{
  "d_model": 192,
  "head_dim": 64,
  "d_mlp": 512,
  "norm_place": "pre",
  "positions": "rope",
  "rope_fraction": 1.0,
  "qk_norm": false,
  "init_std_up": 0.0253,
  "lr_mult_down": 1.5,
  "decay_fraction": 0.936,
  "train_tokens": 127700000
}
Each number is 128 + 24 x the weight over its row's rms, rounded and kept within 0 to 255. Layers, rows and columns count from 0. Numbers have three digits each. The size before them is the row's rms in percent of the matrix's.

# gate: layer 8 MLP gate, 512x192, rms 0.149, rows 26-65, columns 144-191
# up: layer 8 MLP up, 512x192, rms 0.155, rows 26-65, columns 144-191
# down: layer 8 MLP down (transposed), 512x192, rms 0.135, rows 26-65, columns 144-191
gate26 103:126127132087135095093158150140095111154108108084125157135112136138094132174123112085158106115183099120124071126124122125137165132100139122144173
up26 102:108159105101163106158092141123117092091104067106141081114150131118132156100127132166101149133074100100141112127144131151112128130153124106108109
down26 111:126117136144152138130125162159146128143164176100103146136114095140121140146131096110125159114108164086152090097119147142102133160125131112126145
gate27 098:106137142151106104105127124137140147170141122106099180092167147159107158109148145110111136103157142170134160112121123147133129111149094133165112
up27 094:119124098085159090124132096117139118130117111178134096136130146117149150166138118119148121150108103151125109103135131146126126168133150107141104
down27 106:115131136100151110157091159145129121140089077094141127166080174137135157168130168116157130091098086116116163169115143113131091124158116113167154
gate28 099:109142108122121151092124101119121150097122156166181087157104158157128126105111136079106132113115138106136096144178073162166174114160111150107107
up28 101:113088109127137136149154127101138130135122118137179107116173096169134119111155091097117130114141120118111076114131097165154137122112155131107099
down28 100:133137189132166119116089132107127157083134118146115105142127154127129115160168122133131124097129119159158104118091092128103112092122157110159119
gate29 083:138134162136144150113139123148124114121097121142130158134143191151099155096097139131103154094098117147142078129171168133109119123116105141076113
up29 078:142088123117142132140111109181131121147094146154126136095124149139088125127111134099149169101145095145169120131117131142116081120126069090103127
down29 090:144116086138127154161134138121161121139155152090122107107134129164171102125133102125103136155156106108128108179118112149076121150159100144101114
gate30 090:101061143127160123109091127099116152140121155144140141134134161091136145117132156161179110083106140152123129104127108135093118136156087137158164
up30 094:149133097108146149138129177146132130162126141095107148129113145105081115133117098138139107131154170108092155111139149140121080144156081132146081
down30 095:103205167122124118158122079118186122120143101150127100146104115133135110176113126164102145167119162142111149144170144140167137146122133140105153
gate31 099:095149124083135143129113098120131125152137108143164111150086201115120150139123157145167109117089072150106135159089149096145106154119168110122141
up31 103:176130113116173141153119149098147135095139117118137108110155136121135117146102150125117136170147111167109142107089143153104158150108133150161115
down31 097:108111117173132101115131172138128126138135120113129140164092148104068093115100099160132170111125072120140114129128163104129117139129087105116109
gate32 109:186095143127150131119137135200161107157129174143130121180102136159129122087123169110110099133122087141115148098107114188108078142113122123113118
up32 111:123124126116162160121112135141133099125090109123132149112156114073197134135120107129105144150100126111146098130131131145148174152147105110109181
down32 108:150134143129121129158129081106127082151147089158079161142153112121118169107135122123120138118108148126130128084120103116091128107104126117117130
gate33 103:148117078151107174113128142084112138138140120128082123102090141133129100145120100110152117151111158112117072106151108186189110109116138127151162
up33 100:114109099162135132122114090128096140120097128147119127121104172152151142087113097105119081165136156153151107141159107099139103085126120109119148
down33 099:150169157094076167115126123142130077118065154102154143134127140117098125143138176135113167114134114152126143103134109122164157121101153150115176
gate34 098:116142135088135147155173130164148082106122180142173127142105103179128108143138099155134118105105129144133088102122116091157092109126140154107115
up34 097:158148134146122137136120138143156104128151179138094153103134198127104117116153134206100139100124163090103115101136154126155094134093098136114126
down34 100:133129142145096098140127162158113143102155140101150074148113147126122134139088076103138086130153125160126124121115125077119119107118115109156123
gate35 106:117135138086111171133144147099149113107123135146129133105171125128109126095161058122100122098091107148126090105091181139134092155167112127141148
up35 102:112101146135128101147088130119096106134093132162121114087149076136129113100109119149092148177139100079106071132172088115137133144087126133076095
down35 106:128089140167166143110162146153126120132082146093142149138135121133083097152126137125113159124094139114127155160102107178121111138125117107138141
gate36 111:165117125111126131124149201120159149121168101139168118134077128144109155166103075092114130173112120114083165121121121128133126154090151116115097
up36 105:145166128141151099176136124146101181159123108151144139144089139102113122116122155117114124114084082089129138134077117135167111067158132132160106
down36 104:143132121153130092137154132138128190092106116141132158136082104123161112131112103086091155111121109123125094142134059128138115102100125112133120
gate37 115:169133107118138111176117108115135107117138131163171117107133093108133116131147125128115144181157100095098137107128122093135115141102101105171126
up37 110:142130097178120170117111125121165131119100120115126096161074131105161110107124108111173145130132108148104129096161127139101135130102156124141068
down37 106:090166141112111123147133108104133067117124085122128160129121146123129112107150113117094123154123114082082147111119152128149148108089111142136119
gate38 061:108132140095137100159113164121102119140140138118141125089149145094093135135079136112160156110090152168136132096129141121141080172135131133162162
up38 068:112132131160132172133095151116152128126160161096148133137147138105134100136148122128152120131107115124144135144120115141138127183146129165148186
down38 065:093156151141175130145122158167146135109131151139132092133148141133138181148103133121116099163124135137083147132159116124071125124136137127170126
gate39 108:151113162171140096150134109138124096100108120099155130139152102102117102122080143099106115140139138136132117116098109117104112146130141097177148
up39 107:144148159118142147106149157157190122111110157156142149128147152166159105123150078135142090137070146111134093162181122148108193142116154158131138
down39 107:132147100118146133139113110123144127130166121162111125175091142139162079165122105089139116111191148164129157133099132114166120121124122158172116
gate40 109:119127160097152099134141125129128094160184089154144129137081097121167148142108097115122162128105142129145122136119125126179128112113091126103066
up40 106:121140161083139101126116133124130153104111130154090112133092122129091164101145099132108155084093153171148129107139100093135129112131120091110068
down40 105:200134127114111144102079135150118139135143137159109106156126087141101188133155145122181122146129121162097115145154156130116148192136158127140140
gate41 100:127134133110162137111107140119096126127150144149128177067132062164116102151095136137140134163108095155095149112134112152137144121114098121097131
up41 108:132129141158171096118097103105133142113124154153108170088108155144136185141133150127145144127140077133082149152142146153161084133103090162100103
down41 105:146138114095110127106060175121122117137107168106134149133104120128123095124117124075080119128155110107130119118102147083107140155186115131149128
gate42 108:131139113088089151113121099119107088103131122123126133151163132121095081119090155165090129131145098053077116112124097147104164205131131126181132
up42 112:150121113126098074135150076150125148143147130142119180147138099123134158110136131135104156135145119129098127081112135138140160136104111131115102
down42 107:102161146177179144108131154138129121143149155155119094118109163168133100105144126053087121068154106121138157127131149087119127149132103123110103
gate43 108:089108131102152122115080104130094146148099139111083119102128099102102134118147107120130101129120097130135158070121119129152094105114125114096139
up43 105:139121123105148136146150141122117147155115079114132063098120139090068108103104162149145107164142090128113145157125166150124115125158083131143118
down43 106:120130134094108124138118136138089123144101111133114138137174108120126165096151133155187130119141171128135141168108111130068151122073157129119121
gate44 106:112140133123088108100116111108146157121094100126138176126097161115127126110142105082089119138142065127140126150152114092146112134084110123114147
up44 105:110146106097114145148073102107104171119119129144144119144136110123132136137145096115133133127122138132193152153133143138145089119116134084146112
down44 098:135075149141160101141146129102130126136144103111093150107116101148143146101115172123141113088107114102119113144119106099135139152134122101142120
gate45 109:138140142116103113111148136102094129157119131140108140126105085143125146104084150080104131139102099098136120142145132111141077122130154120083094
up45 102:137123124116108150186145119124140182160142119137139113096127121134141112164144125137123105155154145130134076118136163111117097125112114135106141
down45 106:113138112162084140116126121147111138149126129132152144116110125124140137142156115129089137147130161141115089152163120139145135121152137128150170
gate46 092:153143149104110114101097098155135119142086078119140091098144123108112074121180131093171145117101090123142108122119156128110132121118113134149116
up46 094:131115135114134168096124121124114199112106144079176140148109140181155134136121112125111140155129162136128139101118077117064103096133182151147119
down46 094:113082172140115145135182108135135117111136128111131163125170139149126158111135097119112123157156115142150112137153133104143172106113105135085106
gate47 113:124132096116079129079126115182101136150176118108134123139135097096148142121158141171150143144111132106124132132115186178150132109149127122123116
up47 106:108111154131120125174151139133123137115132160138112165148094128120146097095127092119116086108128115141103096121116130145120114171108149120144125
down47 111:145111106118134148139101162158113134136137079169133128115142173118135122157110154134155146097127057167108131106134125137141146113113103092105070
gate48 100:131133122124122155123087131146151117165180125174125127109145121143139161087078115110174164135118103136140114072150159121099108113144117121133145
up48 105:123152147096109116115093184091120098098124158122125132092145108173162132113151148157121132127147122117147172134152112137135118104101135108132138
down48 107:102152144137107133141112114170163145142135129074130092115157129178153096120140148180167162120106134114126136169168102106109150114116177102149101
gate49 066:090112166129127166116137119104136129134163144087159131109158116088140118108126141104165158096063176106110122111111144165112135085099083147115121
up49 068:132132145155111176115129159134167124129155139117148157108104163120120159108160122124151140109131127102135114144136095097161116102106092088111107
down49 069:178098114138125098135135147148148125130127147133123076135139113119104132111124105137128117105105135132114145123158096135152140120083142117139135
gate50 102:165101146116145129138136097128142155129118099169131082133170102106152112126135118157121141128134148097115096141123163132130101106106131149116104
up50 100:108140144144133140140133167109124096108131152143151130091117083108129137157126117171116180117107161147129143122122111141131108090114153098173099
down50 100:115175081146090135161132145087152110101107121124123124128113148127142144103095109093132115121126148113126136145115138092110111081111111140139157
gate51 087:080158099133097141079142135127121091104128103099122123131106157156137087138148103119164154122119121087151088098070127131068127130108094146135140
up51 087:142157140159119124134145146069124135099157117169115124141129133134107161098156163157121151173141138130116109142118084136138125143180132119186135
down51 087:100121106154153107111124085142153095098108109128087124132154116151130052124131121093097126110105145133130158104094139111125127102113131117109099
gate52 101:156113120118121098129130132086110113154146104123125145113139092111110112111113117121124155132124130120169157116099113133133147127154134116111114
up52 104:174108137106102129137120114179147115114136138098101109182114104119140067104136102141162093128142140147144114141141147128145171138147135177137142
down52 100:137080167100197087125117151139132148150118132103108153137154109098074114133118174117105098085110167134116147127123109125113127150140129077132115
gate53 120:153160136156117145101095151147157115141127103172141087128100125134153117137093152096122122135121118101109143131127106157129133142117090155129138
up53 121:099146130140119125099151109106137154145144138132101076093125157142141128142121096126131156124158113116135143114178144106114128082120126157078163
down53 109:132162080121143129147090109146124110142113108089116133121152110157142147115156117147115117152150166142170137155132117189135126102150097149149091
gate54 113:132157137106120139132078148086136151135142117118122101154128130134123146155151151108103122175175193084107089122150131138124096115159110111142105
up54 116:188164074150121146109064126096120153146142127137087121107148161157157152120151105141131134140117138118160082126126115158105135131136123136100152
down54 113:112138115105141168128124142177151132126085171100130156122121091125110151127150173106124135117117172148130118123129126132125157092141124121173109
gate55 110:147089117127133133151101083134131156127130143084137107124079157130110105156165133125116151127165110151110153110141134125106093126153084121134120
up55 105:165145137128115118165129141131115088055110150118124146162146134136091147125128132111156115127169074137145090121154100156121113120130146165122122
down55 103:116086124077096122121128168134134097124146161093120155135100167132123104128130136087134141129152106154108133117139163158104166123148112112185146
gate56 084:155126121172162167132146139159154135146136121177126101128112129157083087156097124108122137085086129115114165115116143112137099153162086107129073
up56 087:091180154124148178128150129107131099115163149125143127083089149125128135126134118152109112137105145147100159096097100092158132089157110115192136
down56 086:115121145147078130123167176168128157148177110103163113107140165108124113118130117077160134144126133142157171173150110122131156137106054120129126
gate57 117:192098129124140176160117114158102157154088103153111131127110160101139127117153086085130154154115150117125124124161146187199124095126092156078149
up57 109:141149118140122143135110113125110133136115148160166163104157122101140097079073116143110152104150099138142125094155137109088156160144104134132118
down57 119:131119122127125111103158193141124158118112117088144114124121109143146137145144133118131155095108143134149134096130100112103095160146151134125128
gate58 099:107123118064080122162088115144108138165133159118127092087121086104150098180103143142123158157086120142118075140124118117126153090114113173141154
up58 098:106115146125155129123134138123142104173129131101120074118151157116104116134131117131117150114081126123126120136100119151106121113139108133174100
down58 099:132154127124092089118143116114096137101136153158120122166140136143155137115159153147155098116141177109107094116142180120139158138144124143134133
gate59 108:138142138096159109145125104168044115138124150117122156139106129131101092118116115138145146129098155125163129092141119121162111150129080171108141
up59 109:140070151147124170154088128106149163114132165173129168119106119113126105172152112127131155124117154081129162104148110172128102190121120145109127
down59 109:139135135089135135156131114104084102140126149090112092091121120182123089136136106092102140092113113139101127118131133168107149155100153087183090
gate60 088:120131128099078167129159090117113152100142170137127082120119111137152129153055106098135162117099113132137130164131127111163100151178158116110113
up60 088:158121145129177130132147080082086073109135153139175099126139156169118145124134118108122119116148120101146149124122138120091083140149170098123116
down60 092:165122141156104085106126112106126119091108130137116108108142102112163127100126105145125151151094113109097126117142135104113147112153087144152104
gate61 067:177084124159155158134139120098103095136138116098101134137071144108125120128146161130159120182133165131132113156171146107132131107179126146136172
up61 067:133101157093118130112142130123091143124169082126105124147116143108095094176132146131126127132141132087128120136093146115176144141181119130147166
down61 071:122099115152134117187144102093156100153073154147132126124119154116170120141164132111147140133086172134136170114140142153129079089118091105187064
gate62 107:134110173114152164131116094135146107110133128134120116156106096092103104163126174084165122120164141125127120116136190113138117109134120130144087
up62 104:111132169130158150116127106113164087096108141105116109146118159130157131135164138170118156118136179117147112103109146104112146135156109166141118
down62 105:144131111137129122105110081157119138107145136091100175155162104124168135111170112117090129101123140159137089164135103140117114133116135090111115
gate63 114:127150081104080070155102135124144093135139116147155127105094111097124110134125156085124145142135122165117122110130062118081130136108138149120163
up63 113:130157142125179139108119156147098129122153127130158140100107129123138115134092170134157155151170141119155114129116122169086109128114117127116139
down63 108:140158159148117144141163142119126135153148149147106089137128093151115150144149128116115126137126177147138134184118145092170141111104167121163091
gate64 107:162092079128106121128143151137115145189109126116121138123119143135151096091110187140122148129156119105161135129135122133153126135166130100129127
up64 100:142115133129153115118112126132134113125091165152139125122126147128129143138134172123130160124109165137101135135114139121156149150156137141129116
down64 102:125120141077156115078155168131109111123114159114126103107132122142132117086138140076149124147093174142099116114124118121149129178125110114106157
gate65 107:093157141152130091129149131156136098092119128120155126095141130172095127107149117179102117111115130074128126102111086135118153171136138148090140
up65 106:094125161156118092106160130153155144165149128153117119156115109128154119115105137137124160129126111146112120112081145206141151088128159108173107
down65 109:102182159091129129128124168088095162155122104167111145117116126125107123098131131121128111154139135115127153089132125119140150145119153094089132